python train.py --norm="layernorm" --attn_scale=0.0884 --init="normal" --init_std_down=0.0 --optimizer="soap_variant" --warmup_steps=200 --seq_len=256
Each number is 128 + 32 x the weight over its row's rms, rounded and kept within 0 to 255. Layers, rows and columns count from 0. Numbers have three digits each. The size before them is the row's rms in percent of the matrix's.

# q: layer 3 attention query, 512x256, rms 0.101, rows 57-77,185-205,313-333,441-461, columns 0-127
# k: layer 3 attention key, 128x256, rms 0.102, rows 57-77, columns 0-127
q57 107:150111141137063124143066123089138169143094142120176096122110143134146104137144149136106142108140132103112092163040110109102130137119076122145110108161134109175194127170117067127137092136158155150107208143119162099108094136127141140108152122102028069125109130071126125144089144149129116191105153132148190060180056163115203122186159100178156070158131158089183121169115179100169113143164
q185 093:119102103155072149167101105130148088065154131076110121109142147057145131055183137104188093166154171087080087126156085163101076146139063115138112056142094106134095167124137116172104085161073108159182170164141148117171145124110110106123187112153119140152142041121155177132124108186135111117151107094121103134091132113112133154156180132124103084127164144101122151097131101147127142120147
q313 095:111102174177186136153120150103139128150148138110143114174145122124143141147125101092112049144121179108128098100104138078121107099109148140108107175131174155093136125122138081096188117080156103140139127097104141093125091075112124133167083121111160122134130154176179116156078121121085155109134166177142039122083115086234118159161115131149092125130135112080159049139147205098081101132074
q441 110:133060120145180129099180162074087070097157106152118156102106112111129163121081157107162086122096121221180172114204119144128100128128181131096036125132133131079175109088148104108124147118117093150168124136142134162130132159131112179109042094163135156160102118166101163180138108183146117148177102080132122148112095195126156142162127139101135142139148135100104080163102102129082184198050
k57 101:118156126121143139123158129119131160057111172128152131125166224144163188125117137074107127137107112174131129151104108102140158140150197147098105074130159134137136168135168192140110134084120194097086050144120137070096070182152142203183116127135115077126181110154084164062121147103121115172103068154132099130169137105133115135173109112109158119198149118121130153138145138120168166156130
q58 103:163106042147182139168161086085133081089150103094102181100120098152123121115140118068073121163117111127045166136126159144128136163116096132075117141133138161196073123138120074187066197138088124094159098114152167090121160104109124126156094200128150087093161074175172095158176157145237122150103103154106119123133156153163095115153141139152152119166078095083113166102106145135135092103162
q186 093:143171142147108063096096114150118186148143150094147117107099116090125137139160129168132108163089162122129074134123121129154144127181159131102150056164149139131067077131122206091113105158127138119160102089178138162168117128156112065183117159169133130153154130160127159153104172136225161167158156102075132093135138136139176144112154157127124123122183158112163124124117112128183144035128
q314 114:144137154119160083150096139142122111103125122102099124130145084192131111066178140053149138154160135097166209125199192161159142101157098154149135163159152166188090159131115116079200138079124142128098150136101148135070122080109061115153139128084134138088070098105163168143157119158168159111132164110161136148100180156090126115125101107188105088120161127144116055062148144120143118120099
q442 108:092134150108105105123103122127111183101137135126174121134140051166129134069156177088125122116168148135166115146144137187121128150142078125113166114073169157200090155152159138175147151133135056105167172128137107143086102150122127093143050137139142110120119116104151140121146153072105086151109207124151092190072110166094102114084101113184129078167131161097068113165117125140070164145137
k58 103:150081114180136104098106147146129123147106137150088102165146113098131132129074097146140139110160129149150135175112103145119140087132167051127183131107139120106166136156102115208097141143078047172148117104087127181090157146103101141119090131106097175145122141091085156041143146072159158134143119134149100138125079151160075144164068117140108151129146115136136170183167163127136088143150
q59 100:195115107155192146135127162136082135111106085057148146108180132152154115066135119119134147124103132095104124164145108100169113108189151107112087118090094139211142179135120109129145145109140071111131096140140158164099151107090112120106070141093138129142152171141083120120116146127132076148159171183148137106113125083123103202087204107101113156124205190086112169123120181111122072144104
q187 098:123137090206130155110106126164171136103109108158064121154178148097170139156137069112174169112141146135070136130108115150114117109152075075112152175095128147159119159068126124138140125152102086111112134136133100089198090070174101155155154141145141153138177105101129180139137117186151163093162131151105110119114093110162216060145094066177110045138123116126052186112099088159164163114090
q315 106:138108129129133146160056107131113144096106127105155109157098112146179126112129154132090091127122158130156077049134134070128099168126131165122061149135089127123157103211145149168153088126098157135127112222171149155075128091177100069124074135121126143174063160138114113096127116119149139107116137114170106134070161078104190143077112134151164160101102109110157139121086076078116128129128
q443 109:115108124129143149148134076142153115094214109048162102107103146126113112116117212101096128106156176068192131175132104128124090147091145093130127088134177121136094097170091139086202123088112153108164127175130169182073097156131137139135138145135141128104084096132146077178148113149104176154088113122128149167112130129102111132098069085145127105182106113141147112115149158147177095166111
k59 102:155124162199082124100094165145129111170155126160126147133145121085145178102093105178117091138161146095154154114170131149130121152145138130083139090175149187162164143170135116121110109174133174117103132111073116132140143145123086173060146121062166060148092155083159084082172089153122132158137110138118142083122087156113103105131179094113142172066136116121166149138095124092122114114194
q60 106:119102210105072120142065144189171129146104086187170133117114186148146089086120159145148133118131170161199075124138118143110113155117128107116136118131147214168125128110138164198182204142152132147088103138091140078121145196095134167151139073100124059110144118136113091154094135156111208117094122138111157157097138157147139124051098129124155186145122116142136120108094132168096107098147
q188 100:144121144124155135077122133183209138146113140130077155173136149076148092121114117108138125065141079149112120145073101107137120119114076090108121098136105170121079112120164125113110125148158144144038219170140157113121133135117182080137099147123150063085166128152162133121137068119147140193142068153057076147150135147104099128064148108148101161142159103148114115120131206156092129097133
q316 105:171146191093171170152085083089105162107125186084137170148143154172184109148118090112119096184111097164171185067160071086140135104103105138177166117147117111126167143176167163062127117141184168187155152103162167127112176095148067157138120114104160119169070135135149152114111174128078080120205126163108118135129113100086122107130118206090140155129122131132161121104062084143146106139096
q444 108:137130111098137124115121140092104147134163103119059143117119125126168156173152093075191134122070144107132159069198175158205136121070163154149160111111160154113112120130159129131085104070177106143105104165158085167116129117135110109070159124136105060130105137129157165130113139119092102156126120163124106140146173186156180191112157127112119175139132126145090151127108117142117128140117
k60 103:169106131154152169128139143138134108132165141116115158098144111178091102129119152152209117141125160162111093134106111122136153122146129092132123103147216141133110105112186149110151158137110109158131133148090078103141125098124115091052103049191144173175072117166121092085099088148104065174151131134171082169176091130104150169108144072109083094130073067120101159171155178078170154148130
q61 101:076133125107109152094124111120109177146156099103120140110137110125130164087164102074127133080169135138129053108108059101140106125110159080081220102132106152100107136089136179132110154167183101173101093089158077047111083096125121145142090101110159159155081134133118132142133151088177114111148113105103164130070155084142174121118097120172117107117126081125137166114092079167115169121157
q189 094:081140176120144179122148122140115114103118072146147111184106181109126121175142090176178153190078079098108122117177164110138150110146129091104168098164107182110171120168144112135126167076118128110136166073131123131090134150097101171107203173191154122142161114078132115146136059104104057158119071124101166086132122158105147147194154165035130131183128154076107182113135129121153131121146
q317 101:156108126108071101142106095111111195172097101161110048162098163131167161120170165139090113115175135167142113034078153110130191106140161156136135132104181111122118142157122113157103140119127169122120173054125156088170086116146035111109134136141072214135142159135140171148100158126135168089156165103135173108116138155106152149106190110103153117139113082151130100169153068219117130168112
q445 106:126112109133082098149099153151167183143184145107121176092163074114095082140099147087093097163075160099147145079121109129097088142164103098087115136153102099131164140104129126084115083120142117179152145113107145094135060072136139132111132118109180153089166152116114183147064096128125106111146182146175156112138121120141132146209125125105138121215148135092089138110106102127154142109109
k61 101:105180151138116107103095127197126093081132139168172155190084146107186177063139056104114120084150122121135126168123120145083133174139076137108087143116136116143100108122090177157180202127124117144195107134130101130154151158103153141156104132166038111104118127142122102108108118153125155129132144166133096127045132151127140106088176124088111151100062111123131110071137149135137104149099
q62 095:127080194198104105142122123203165106094131096037076117087130074130128131185107066141092136116131128158138113233126142150129109107120127122108169151103104149110208115176091113144125164131126109138122117073150113163105106106177075231120169118126129199167081121150109110150151134148096100124114150133167085154139074114138058121100147178116121143119118076131077137083103156132131144140114
q190 099:159104131170179116118112166130175189152121113121111105070122075112125119126137138170129097158156114156137084137125124115156141084146124115089153145094101183173143122163116149114141092158113152156155119090132105080130117170140116167119151146097044081163144123084142141122160112098152109104154190096129157121094127110154141174132102161095062133136158140154141181129176097127134094132139
q318 102:115134141158116166174075089192092103132113062109137101115140116090165149156163111093091129152138095090097105136102156133064096126112155104105151173168136102106080070168132098149155115129125136141103155114169137172127107113183096098171216128149130147090128106100142164108147082158086141140145164112117120180187141100077095101114121136151090104150128159124129111152123133138164120116105
q446 109:127090125178123158194179131157134052151130141157109161115108127171139136131094100131103142120164103155074151143096152121092144156109178162122162196136123170085126147100046160142084131127158118152081162157093108183034089144149152171137132176081144115133143117177191073157158156182135135146149093131168152153162144137071081131086116135107154166205119140158088100087177144104159167100103
k62 112:093128184106148150104108118160127146148117111157127150085166129136082150157165165129126120151094183135068115136138130140142131167137148082105143146104141150131131164143099127186152124164170113128098130095143132123086158120143123166179071165104133148158131094117086124124085145177083101107165146121095123065147128144133116094111153109149111086109113147173106136143153129155151063142166
q63 103:100072142104129083113151145128140117109138082167136202162077134164156129157188150134120132136060104114131123176161140156129129127128087163179137139132147172104085118177105158203157104113132113196096137182103108131153110084103154091138130141185169143116146101154144123096064163126149139151008104123115133158103061102097177118121141095178125181103141156131112098149165113089134102140137
q191 086:113107144129134106156071133117134114136139129163179136079121126113133129110122108079136088183100114153126124114194104132028122062111115209126184121139102123097165135124162125094141105122118128073113175136098119114111066150120041138109173134098096117156191110126122064152165109117053115140176168089150189122156128146107078076081174162121178160125129204175100124193097195175163116155087
q319 105:119149140100166107088142138191184110070101134119153149127124082110095072182127098145106146169114084091123129142171116129141057156112164110148121169099153109077008145112132124154137144152171137167092151109161150186137167062116115154116134112130160131188134185084145130062101138078137139141122168157108165093162092083109108123191152109152128139146100086099121098108167104152100112143112
q447 114:132162148108200087159092121164140116042137105142125162132056100147172122122117115152125157079116059106089139170168171157116163072156121188156173139163064145126074139116099093104121116167113143190071170122094146106113165177140137155139117195137136087156147124050134122097103169177123145139132142149167144161128153130141111098143144199197146135125153217160122119123171141166061129164123
k63 101:102099152141143173132107120082155117103104100157145090121193123178156103077145056158149091163108146144047159115128162157139129137132082062097109115130155118136165135195086107093162095118137058096125117087158170115126077120115110070122128155156145132118181137169050161136110117178086147125106147082107127133109170099124156089155109126162100162148118102137112125134091095205137103148139
q64 099:081105097085152160109154125136181150133145164140053125145117136112132114140122150103105158106193136133073115143185134119140068100119083152143121152098114124191150101106129083089177188160107178107128109091084147120139120159121154115201183130179148123139124135132158136148215174132139152136131111081139124093095165124170051156156105163122129160141098141132097091121092167128153169107146
q192 094:138183130141131142140092157151137066148066088106126107162133135129131104150112073153162135168123063073110106136144108113154157101134149108105061080121141112144088096159187098119151169186173093119140170120105121207093131189102155133160150214151104107128143087152114149196138075129175117120166118195111162158122134101145102121142158112146212211146120108103108114148142130167177124135166
q320 105:099146133154138097082142132138157114109104104121168133085135117147154193100112135121118082178165138075119154154141063079131117095114133161085125118138020112102126150154133214170164110163121088173151129127086125105138063142121130181154150136095132143104138056145144094111156103183138080128139170157161095099175103147131107175105108108144094120151096142134078095191136133097129161090198
q448 117:150112060127114129113135149071171194143119098132167123161146121121156151167136141150179130096130183107113146101096050145153132159130103175127125128190135075189138076123188163111134162130210204070102142126090140119096127167118152072122113164106095110201098145120138163170089193117103138095152153182161154124152139131153056132149087137152064093131175107147102145172066147126100119097119
k64 105:194150104178185141152153115092157100187149193123093074167095172165102114121096159138138123121164138150165114084126159072114097160088138090143130130137131136153149152141143069084222138111109156110151116089128090126071116106112129122110107131199138143175103119065122025105090144073105141103122196131116128117123170166165140136126076148121108131055158103157051094123102165085126102171172
q65 100:189166093107174128125124122107173094131133186133172118081157139140108102117175077116104187147100118153123114114138114143121194092105161128103163203091091151142151119107118075140156171119169089086164078153110138108124133112098114101162150145117112143123109138164104125100074173076187047135126062117133171074085110116173219137103120082161146178062156163116170090117137118130148108131156
q193 099:120108098144110169117190129042106144133165115090088154106134166107147091099173157150071088143081130140114138141106179138090169095103133080125129148103132156190134147132169142176167121092128200160096063074129101099126068110069134194120123143124109139169156072118158094132129148102117162171197123140097121124160149122125106134086121177139140063121076108156140152104126120110153110205120
q321 105:113106154114125057132114103065161159151120091140165125131102165161152137104132129196137154122126138195188124170123081111100119105159159118116074107126120102124147127147103114142131109180185109152091111115111178120088144081096134142089134126088127159140118145144113126106115135105100106113117095050121167098151127054113175167114140136142101070113148088104124189132143103126082167062123
q449 105:133125126132111162127129101116181137139153153104143152107181147123162119130175122125149146138163155156123081109086171093130066082110156133110128136157163090162180126152100120101107129144139124087209089149149123103192104082149163138091136163149179109109111095104091173120120119118142089161136093184155153137151104143140192146121119169078128117186061135129163158150107137117117102050107
k65 103:107158101101097131071136124216154121146150084127115097138196126116155076190151090083120099174183144167121148197157155108140096087066135131161103162134144144155107071152092150169128098170171160094112142103125131185108162160123091123149059127059119137131097058205106160078127132120096148111111115101109114131103195139119035120112131134090102094112185132121077166130133133079126151151115
q66 108:115098159132133169158064126114162139106122088131131122094127159167136090113138149120108190171107099110113148155148126186101088113109143121107116178092148140126102172160105112119132196099153139122077145175140175143107146097109100119191128172172155098139148131093116139122155112145160084151150110090107148139165151127142097150146191126188178135168095140145039078127146152124115100155129
q194 094:177094082131141106102136127101200126110064086204123094174116097139084085126132194092142074122107130115077154143131096181157097164099110126143084152166122109157079153141190094167129119112111135196151054161136148109139155142114094081091101164124102132130162083131152120118165147192073167127113083106091073104126113135163180171189124115118190157085144145130077112117156065149101143096125
q322 104:101153126173124121138077165141135149098166039137112128121094122180169124094136106118146128041181108101179073122194100116122076159127117171150184104155114188099141139125157088133075130143126164109143160172112106133118154156116119123089136121160157103173159099120143128104119117205105120111116193095106103149114142093074108151078173130135175150130106140133164152152103157138120132138095
q450 111:167136078130116214143093122202078114123135153172154137155105093149141110133144144114133155092112124127114120149127132137106114156080106118160049112101119129106075142133098133118151156142109163142124148167160156182140175083135109182117135163158180123123172122076124210101166147172132179136108139117110113118079053118092137126155175092122116130122099113130146099160117090095130103167099
k66 101:129113128103104116118037153147167216132083106064170129112128112105153063135127119125136143118096158091094075068100088146101099133150170157159133084132157171102083118058182127137103163186085077168150148136069078166095114154078115140140223150149178139125140147070173121128143121091084126094106108139144171159115113167097110111117159102167131109119116158135134138132106122156138174149177
q67 096:129082141127093132102133106165177176154077120137184131138177150101122125090122102138186077133114171096169118141127151098127169127079113146110139102143150079181118161128146135171139149141114116132108138070140120121137144079173189106113118117127069116167111161125128190150068130154094140169119071142166092160107020175121078110138166131112158114115126098135100172143141102121101153121121
q195 084:095121165185126119130149174094123140106163152157077139168125067114124168098080132086090148118091165103192170083104130131147122130114090190127174146123098108174129122102118151142110084097077138112120151123104074123151113141106147151136101141042178152122136149081113081136145089125147068103126117154115151130146188133078170147130163068108131136082144145166184123141099173117147138118140
q323 100:178143138111108136154117119139122148139119166098138138149104134108143145132099106194149140079159098142111087044153164087122131167177077122111142206113184115120190205124147098107096178114125169133102079138112126151128092101086176168088079134152148122115132139095082114117090110137113096116152126157149105164137209080078140141139144168106133092126206124092123129147120090110157169100116
q451 107:117151131120111078163124102133133155165084141169134088115077162103150140116092160182124182106148114149111134176090154083133175135118153133114092157102192127092200149080037121087124085098076136130095151117093103114091098181112166086066091150109136121077183177113121126125143170119106135124132116158137152094079138157096180146131119125111145129116135125161171122079086111096156165168133
k67 106:149198143067104090051210121142104140120113138106100113136166093180106113122132075126121182126168144150113175107112115139137098110159178155114125114135127081137112120136082203103071084089165159124175152123140097109180162178115111147120097094156115117151071118164161134150181119132148108140106129146187099148110084135112154126114089151088065112052061132117143113150192107113198135116140
q68 097:133164134147168121155141177150133139144154131118160178147147119118171115096125194188044113156177055113127094149118146192131104136103100152135111092095101145154060131104108100149110127118124157121066112166128168134096143077173050175165139108173119162150134134109142164083134139160157098166115109152154119162147167184102108119130181117176170147132182199119156196151134168087118113091188
q196 082:142163088194140144101141212141144131130174107143122160134206077108114123121084113085164195195109180111116139127045124106139202118107107145101165142082148110153112156116125089126137147119125086035104135121103083130153140068118164107170099150118131143083076041114125130149145130174153121153108110146144166119184144145132076119165111115171135116158122055166149197170111193076082136128122
q324 110:180124106169135130157117164127183077076141103113135161121125099139139117122115118142113122158153164121121058167162120134156129118140130110130148102086117167123126184121171173121131142205067133172130134110064122132053129070037138158046105164119159135103110107141129146079070120112164069163107148150142119196173162117071187091118134144137175101173116169141132122132179115076081099147118
q452 117:161159163064148153128101170150118168062106097117173112091091041123078127092115186132102151120125135107123090088129117180122121080163092048164074152156140094174124127127142106122197122164137144110101112100137179104034111125147163056162156143118113094119134181154116178063153143152161142092148100136169065141137142140105161115135109174135078187136146151097158108121166132144141116119157
k68 114:073058181173167110110144129109136147121159164115167163174098124121131115117130127102115074142136080130104093157093122139163090157107111134141182090148146146120076162143154173133083145171134098119143136167179172128133158124148122118183120120064158105106153127113087046087152152156134130101119166074144156094136163110074181112117119096172178132170137131115092117144117155061130092160106
q69 098:113088152129174101146116137179137145147103167152121142175155094029135098166136101110188122126130123135138126133153142172154117092104105116096121114166120074110142125151170137137153131145112123170152147062127147157109104137126102118149120173161151144152106149142163106109142185154110153086172200077141104136137130165144120055106104144130111147151151135106156145183159156082086126145167
q197 089:145098150164116149137094126124095123141076070160052082148090122165104142194084132083067177100093114117109124150109118127119056154115103167153073133107111128174134139153123142100147184158101107131104173151106129139090207115107136105146088118083185108178175101098128127116144140199129103075115118125122126136144147143216165150141142138121120175118096081058124110102104136139138107107141
q325 094:120109172139120157146097076181076153123096111146145113124053167128075084196141117128075120090130140088180139147089099129097187155116098147058106090067099100134114153096123133155124114180147122086113132098131176112093065186133146126175162138152157091145210127124206143116180154108120137074123128091122089184182126073137093121120168150161113150179129186082108161104101128153159131159146
q453 117:109110139118102192155151115180101162080125152147094164122141114167111101144140106158163151123103126151141114143155116222099113138133112106112130129110142135137080134119107143099083066121159115113149147135122161172107178135114064094131113136126155082192148121135187126103156189153154123139049171112144138178115195079146113177121203073225186157178124134125101120104106125147120104180132
k69 095:151188119115153118084121095158109146124156123161141166084122152102132143110140114089145131105139084160098134111134109067082062132145147125114146102150067124114137114156155169146200117115155119170114159092196151151131153149151103126152168087126203153128146147171166118177078142139134178081154123076137126069108148166083176181102162181120124172091104143147150114112134120151134143144148
q70 102:158164102147155145103180126122113130165097101157146109097157115132091179113116164088092111028115108165068116120129197100119137065146092166151130079137165162114076106146099101140090140140131098125172111081160113107162133119151152131094100181145084141065126155127082155097096172122108112220124078117149145137130117113165115148049142057111100159138150134129167190158149150129159107141177
q198 093:150098127189116165174076115133131117141128138110128116148172156150152085127101189058131156100113112127168112072163139142134110182133113105179097154152115086112135089180058069090092145185097087214160120085163134104144147158168136136066140054109148125115170055089106131105099160108150152132118181118123102215120125123114160048105155117120164223132118123149150165112117149129166139161141
q326 104:121127153108156138072165098109123070175147122104157204092118105119112073146132164130102120094143117170046208077145180150138164129177079156117116113128129125101159061167162178101125129085182057105111077112149108109136154189104138121151138152069090122097129136152148065090142146131151101106146156168195131134120107169170143142102127097144145112078101120103181133192195138122129148134150
q454 100:086077101161157075156095139078090151098101147177139146095145131136147125123187149122101085105118126154098165139142135106144160171103137156050152135187154156095155124092152183107109157119145106103132134116143159143151179114169155100122086081094159134070153150123107162103099125122139146144095098139088182090160133181112107116149137175083120055149126158138092111177086092135202096134163
k70 102:062067146129084147066135145137174150097104181118170115170069176135090071125121132117188123173131141121072174151173144076127109182121141142149106136089101067140102147088126056125093108121158162145114175104171080176105193176115048103214150168159103077181146091123185115086102148082142129129102106084118139141099095133129141171120074127147169133159138118088085175171180124147092123149122
q71 090:173139135099084081113089113146136095064074143129159128155098083097191105137085113131121112107120079179155173064133134159112102124162133136150097137180165101136167114139169145089148128158121076126146086185113090127132128141099136087143139122120183112173094157111152117128141078086173114113159151079130117152109111131133099159167182140152146127124107118122133142117149135140040167173149
q199 099:151132130160092150116076108134167095145141126141096166163143170127089089132119170072127167160130170108144142117107107073153153160036159160116160116151160160085123150125125113138101163142173163132162118150129102202110175205136071106131189092183125120096101142144072061143186120109108176182142190153058101078163112116177033158130151124154084126116124112135107201148092124168143141140115
q327 097:124111143093131135124107078155129148122098121110103108087097154083134085095175168087112107141092174145114107082143134113121100140097129154136141106084094129114087191143113120166108112156110131193120118097166152154157110181152159155143081147134091059088111153066136164063111081116178147123136112080155137100128125145138090148109084139227134107125172128162120113176152138099117070071175
q455 105:169121144129152057107102113146124105108179067068110123116087120121076128088186162105086114120173148096120135120166156110158126137120086134135131098182145098088055129096166061147146153093063124166120169107129139126102123107126144138182160139079158102105128149129114077086181143164107112136146074152141130135151139129096063150081119097158150056138068117156136157134175178164124087114154
k71 105:154134139099100200155133093099149102164133113172128143154198147162116144161160119118110124062110139108182202136136122158085135126090133104117110090083053088085113083145186156099150109053117135162105202145087120159147086125090130118158148103165161089189155118124120145103152107153125091112114131134111111152066147086175163053082169076149113147127100122120146129121146126123144151101150
q72 109:124129152111137143066110099137156053146112147121157159145121153109155143049162098138109144156160128155083104137119141124054103103122120106150130194129145146163084177117200118157097150071157207181126154062107113147138068119127162123152133136123146175130131123114108102170139139087162173121172152138164148121160080143190118131132140126169146145092080092176119095148098182102124142142112
q200 094:092165125118095202097186194122207146180170170115109138090110172079155161108089131146178162148104064098140126143144136141109063085097138126111113147121160125137163131135132059108177140067104117103161095125129188075120077191094093148097126139196144094114148132102104164157182137065069087127103152120160178163113141113166129126107106113156134148146096161100150075111158145156133100159103
q328 108:151150158125129128140100104128133126080155165113086188170055108136160077135198063169117086171110151094124112150114109107104129081119127182160166146119135108110168158096109191176122132188152167144119106109133168184151095090131093107146147122131098108165123135136098109125126101162126151129142082137194180160086130112168092059137151082193075104117133135107100136070114112144093113085129
q456 108:156146145104131111136107169114112117096140127119063205142070190177144177100093111152152134139088126115110131141111141072112110150195121144162171161185147160094096092118119092100153106111100103193112157208165101106148113060130156125141104146123148095100120131144149141119132145122234130155065145173110120045106071156168082153173129100064130161130131125095111072170131186117150159063143
k72 104:098144136170172150146155125128101100119083091083202102176120096135150164145118109119127116166159086068129139114106089150109134165103158070084096070146135116137099151101146183080138122087103147086100100129084172156083192120038118110118173154183084128180128142087109132141141109142150049127074188098114102132155188120103094159104178070098165108145165135112227116107142128151076087131118
q73 097:138191131097098151129097130119122118138163137122121142149124152109110114172134089113114074120169118108150166114147073108074133107147124133163205136100180147145124134130125159024145136186209114086106147117143164141124144185103139127097151155123089088165179102084123131140149093080142127078131181136121110158127181167140156100135118164164134083071143124112044108161156109117163172177116
q201 092:076115117134173131138110098111111061090129091134094184138183141132217129101120114151112090123066122087096129122137182113166127106167099170111128128118084167153124101147133164173145174134150067093144123122117121125186154093145128070139083094100077158190138096118171097067106130144129154073098118188135129109112118102109124116140105113137120120128087131139084096102131126159185127164091
q329 105:131117129105177137119102161101166184138133161164130140124109050084028113157141185116159101080137123141082103152110082132126138156108138101175173165166134144085142216128103102064169136100159145138085104114100129110117139189154153123153130132143130112132123127094134141146078124119087163091110092174122151148186126133112082109132133138164066129142147098140102189102139176145098109058112
q457 117:121172099137176159138155174105206131196103103157105167140051148111140110118119158080134163100089091106131108118179102114126095171120079101162138115185177083160152084123105150117088137154099175062184103146188138167122138138157110130144138104148172173173145102081129105093114131130110193095159223090107069134134093117148045132124120137125142099151139104095167172166151120107145088100081
k73 105:128097143144092103134125147132187125149128187116158098096119144113188113122117115140096124121135066087154167096091125163133191148118148071170150172148195136139036095201133066118148097168095124063120148172153126154114157112157117093147104132098140159123081147095142126126145172166152094145162156193042163014217153194145119146160152121126130059107103112149140084144187156095102148159101
q74 107:166160146100155165089132136127160120070115161126080135123168113047107134113077073161141080142171077192063126113130101135054140119134154170058121161134143081129169125129135138115128116105141189126148153187094132195119118048156171102179084110169078112092134102106190102141149138140149116127166169109137081099112134104156057142133146095174158199108158137132116162115151130122088101185140
q202 099:166115141168144102140148127116121163064057122145083155179142049179119161125153092117127132104147202097158112104124191144117120138119121120118160134116137173055160081165126102146139115138054110149158089095076137131130122164156110083083144128121132143061077147186140092085153116074176145135124080160174095067144119130110100131140150120069127068097148146112130098110141115127139109084125
q330 105:106124109090159148110152156160181074082132114108110132178133117212132127079126111121174135174082098104107089121136131108085101157168113145112123124146157098153098183122051103167089094099138170127123139151105152152160063143094085192136097139207090068178133058085160191147176082202096143101094126067088120155135108072151144101148168122188133134104104162107101127089139105124133154136109
q458 114:138151153130153109229132168128145111071116135131095111133152122132102117136139109098149178133176098119133144105148073129140138188147072160107122124103146142146194129180059142078114132127124151133071186197154123101195118167114093138119137070126115106209155142074139164136167094149085147118097132098100106110162087144101086169170112093121153132152087134123054122167128112078175145126058
k74 099:119142073093134084208183056149157165150064129103165197145131190116133149154134140131068129093110126143080141099137207108138126150168115107090103199166100119122090113151140075173160144158138065095151125159190159108074098073149157126106076102121077128129119123173154137132124093143134155167138158071062145133086162163131109181064118144114082084118143158125111166145131130103098118132126
q75 104:140155123109152098136151131167130151103146118068160146149109090140173167111175086133174216082164139172137121134130075075124164123125139144120146153113142144137117096109136097079091099050142136085099121142143146174148113127205159137132164103095114185074109194111156116118108156118078173142131172156169126181100101094132155160108142115073140160125112143127086154127113108117114163147135
q203 094:149174100129075119134126163104116096128144138099162174086141119130132170131116107110145119119128152135159115126159086136108115122086079113149173092108148139110105150115129134154066168156153115092173110154164085099131149137178097098089114143158178155106106152174154114094120128098137096119105100058138070141093145111171066125149100100189106090083155100082132148104190136094158128136189
q331 105:116095142183077131159095089119153166145134146108142110178148132138130106119159154156157094133210093143167133125084116152115108146163134143127105134140140125117134124129099174164114117160153129168143108139157121168207152136127093134142141086124150123063116181159079101146088190125148159065111078148146163114081056120130147143116127136049174112168242109060095126099154174058103095113098
q459 102:124049136118127124112045071159110136141146203099170104179111166137137113195181126143146114163176095114161111134112140081104187171158116180153108136155101161143135110095066163167135100100138125147136118118133117130095125118157128147160070143129105174150147194073142138112119128085143177147145155171140131126100140093117126146171140071078127159123099123140128167189070147102139173122093
k75 107:138183119090159116151131076165172129086134110181115103154143195164101049116075158110112134120129066154117163133114115138124074104170153149137156133144131165108151156142134142154194142117075093069107205101169120119168085158132154221088136098142084104108108158161163120077128148091119142127138108074074127147162130141085164101107171175128150130109100117144143131138082094156114097054124
q76 109:115133158106077120188126105135141116111150157103082101092175100118155106065161129174147126136129135168054134108085192105186151143149171063165139135124126168124089086101148111114167121099174139212124128110124147160132106166168168175069126169101156177151127124146131113188114122116092116085106119131120089118114106159152160150100094095125069137159114149189121117122153123153124119081072
q204 095:131118161174122095130180112143165066165134146154130085167161117155120104055113192149077149072137158099120122134158131154114177137132150169152097141209093141130134166164082107153090101103129164184125133143135161095121074133147108122182147116144163017089088078150109067157075117145096141162178179167113083115166138127106186079156178153079149110089105171113053154119068118124152134130137
q332 109:107155137105137080109220128105126131106175116112124113146144145119087135086101154128148099149154139170090100098144158135119148127088113138168128129136148117153173159121149119097176127114153148105143087166143162170098107136085170101145091091097129149134134189087141093138141058117106147133150158094198136128117122148136140176116118133167159126107089118116163106160155152143100084178167
q460 111:177146130145143136155201144153172103162145120120156108060108157096148172162138136140110174112128086080136125119149129199149162149129108128084129088099079147100125167140209120119112092134129114096137138131112077141187106087096084160108159133136117162146127118102128074171123100129157111162109116155097080159112116158116173192073167078228127120119064147149122128114079136120141135097126
k76 103:166143139146136139176141134112098215166161052137098094174072146155174096147148154101152092155075095118137098162193134145074083114090172140169152052107147152150120096159114125149079177139133112106110185180081147135070064090112161109134131178179162142139138191125136119171088126157132169161113115117101130063170149146111137162147091167159124079151127081103117139081136120123127146096107
q77 096:118144116134170161187147118079161162088094094124135109118098177215120140155180130125075126102136088102136127082122125111149184080174132149154093096163154110127083135143154088092135141087109118167115093150123120141125125148147119131184174125153121133158121092100101163138099165092133104129085183113215099106169102121155066146131169193159051137207115152121104116170102127102081091103130
q205 092:127096174144104112146092152170140135139156140136196133143153123088137218101157121125136140183107097125141113150104143123142125106111197094146166153140122103151137142139131123150128171095060107112139120185148144135101075105119084198145168133106119109162137176174130093108142078147133103115161101150080134190109161138117140134207111127110113129154063179078074056098119096145136047157116
q333 097:127117169093144161184153124145113133121144116133118153088131121107166142123105119168094075160111133099102094111159138185069150119154143101133029138152123114105069178154109137161146158105118150139133063141134143177163093166145093061104101166112115135112149134115144136142102204149101108165100161130137188183108125159161102175142107113156105109133086142188096160147116139110172148149072
q461 115:121136174175145122086188169152136114080154123122115128099133107164135092157170147098139146132103133081089212107101110169122181128149135134171077088077115187126097112130183057130140185092152125060153095102198118145109081124099140127106091181122136137107169103119164112070150158084161131110147184119104097158143133144119154123127082158134066140092107130149130085165095212163076124152113
k77 109:166102139129112103119052176187082090153137111099123128150134127145134132181148181129118062163136090083137138128126134116108045122145141142161138113127110147111166102055119073105164073128136135114079129127149104129149130095118084138089100150132126088158182155079095115114115084170089186123100071131115132115144165137112103062177103131094159106172150108127136207092201124151131127148075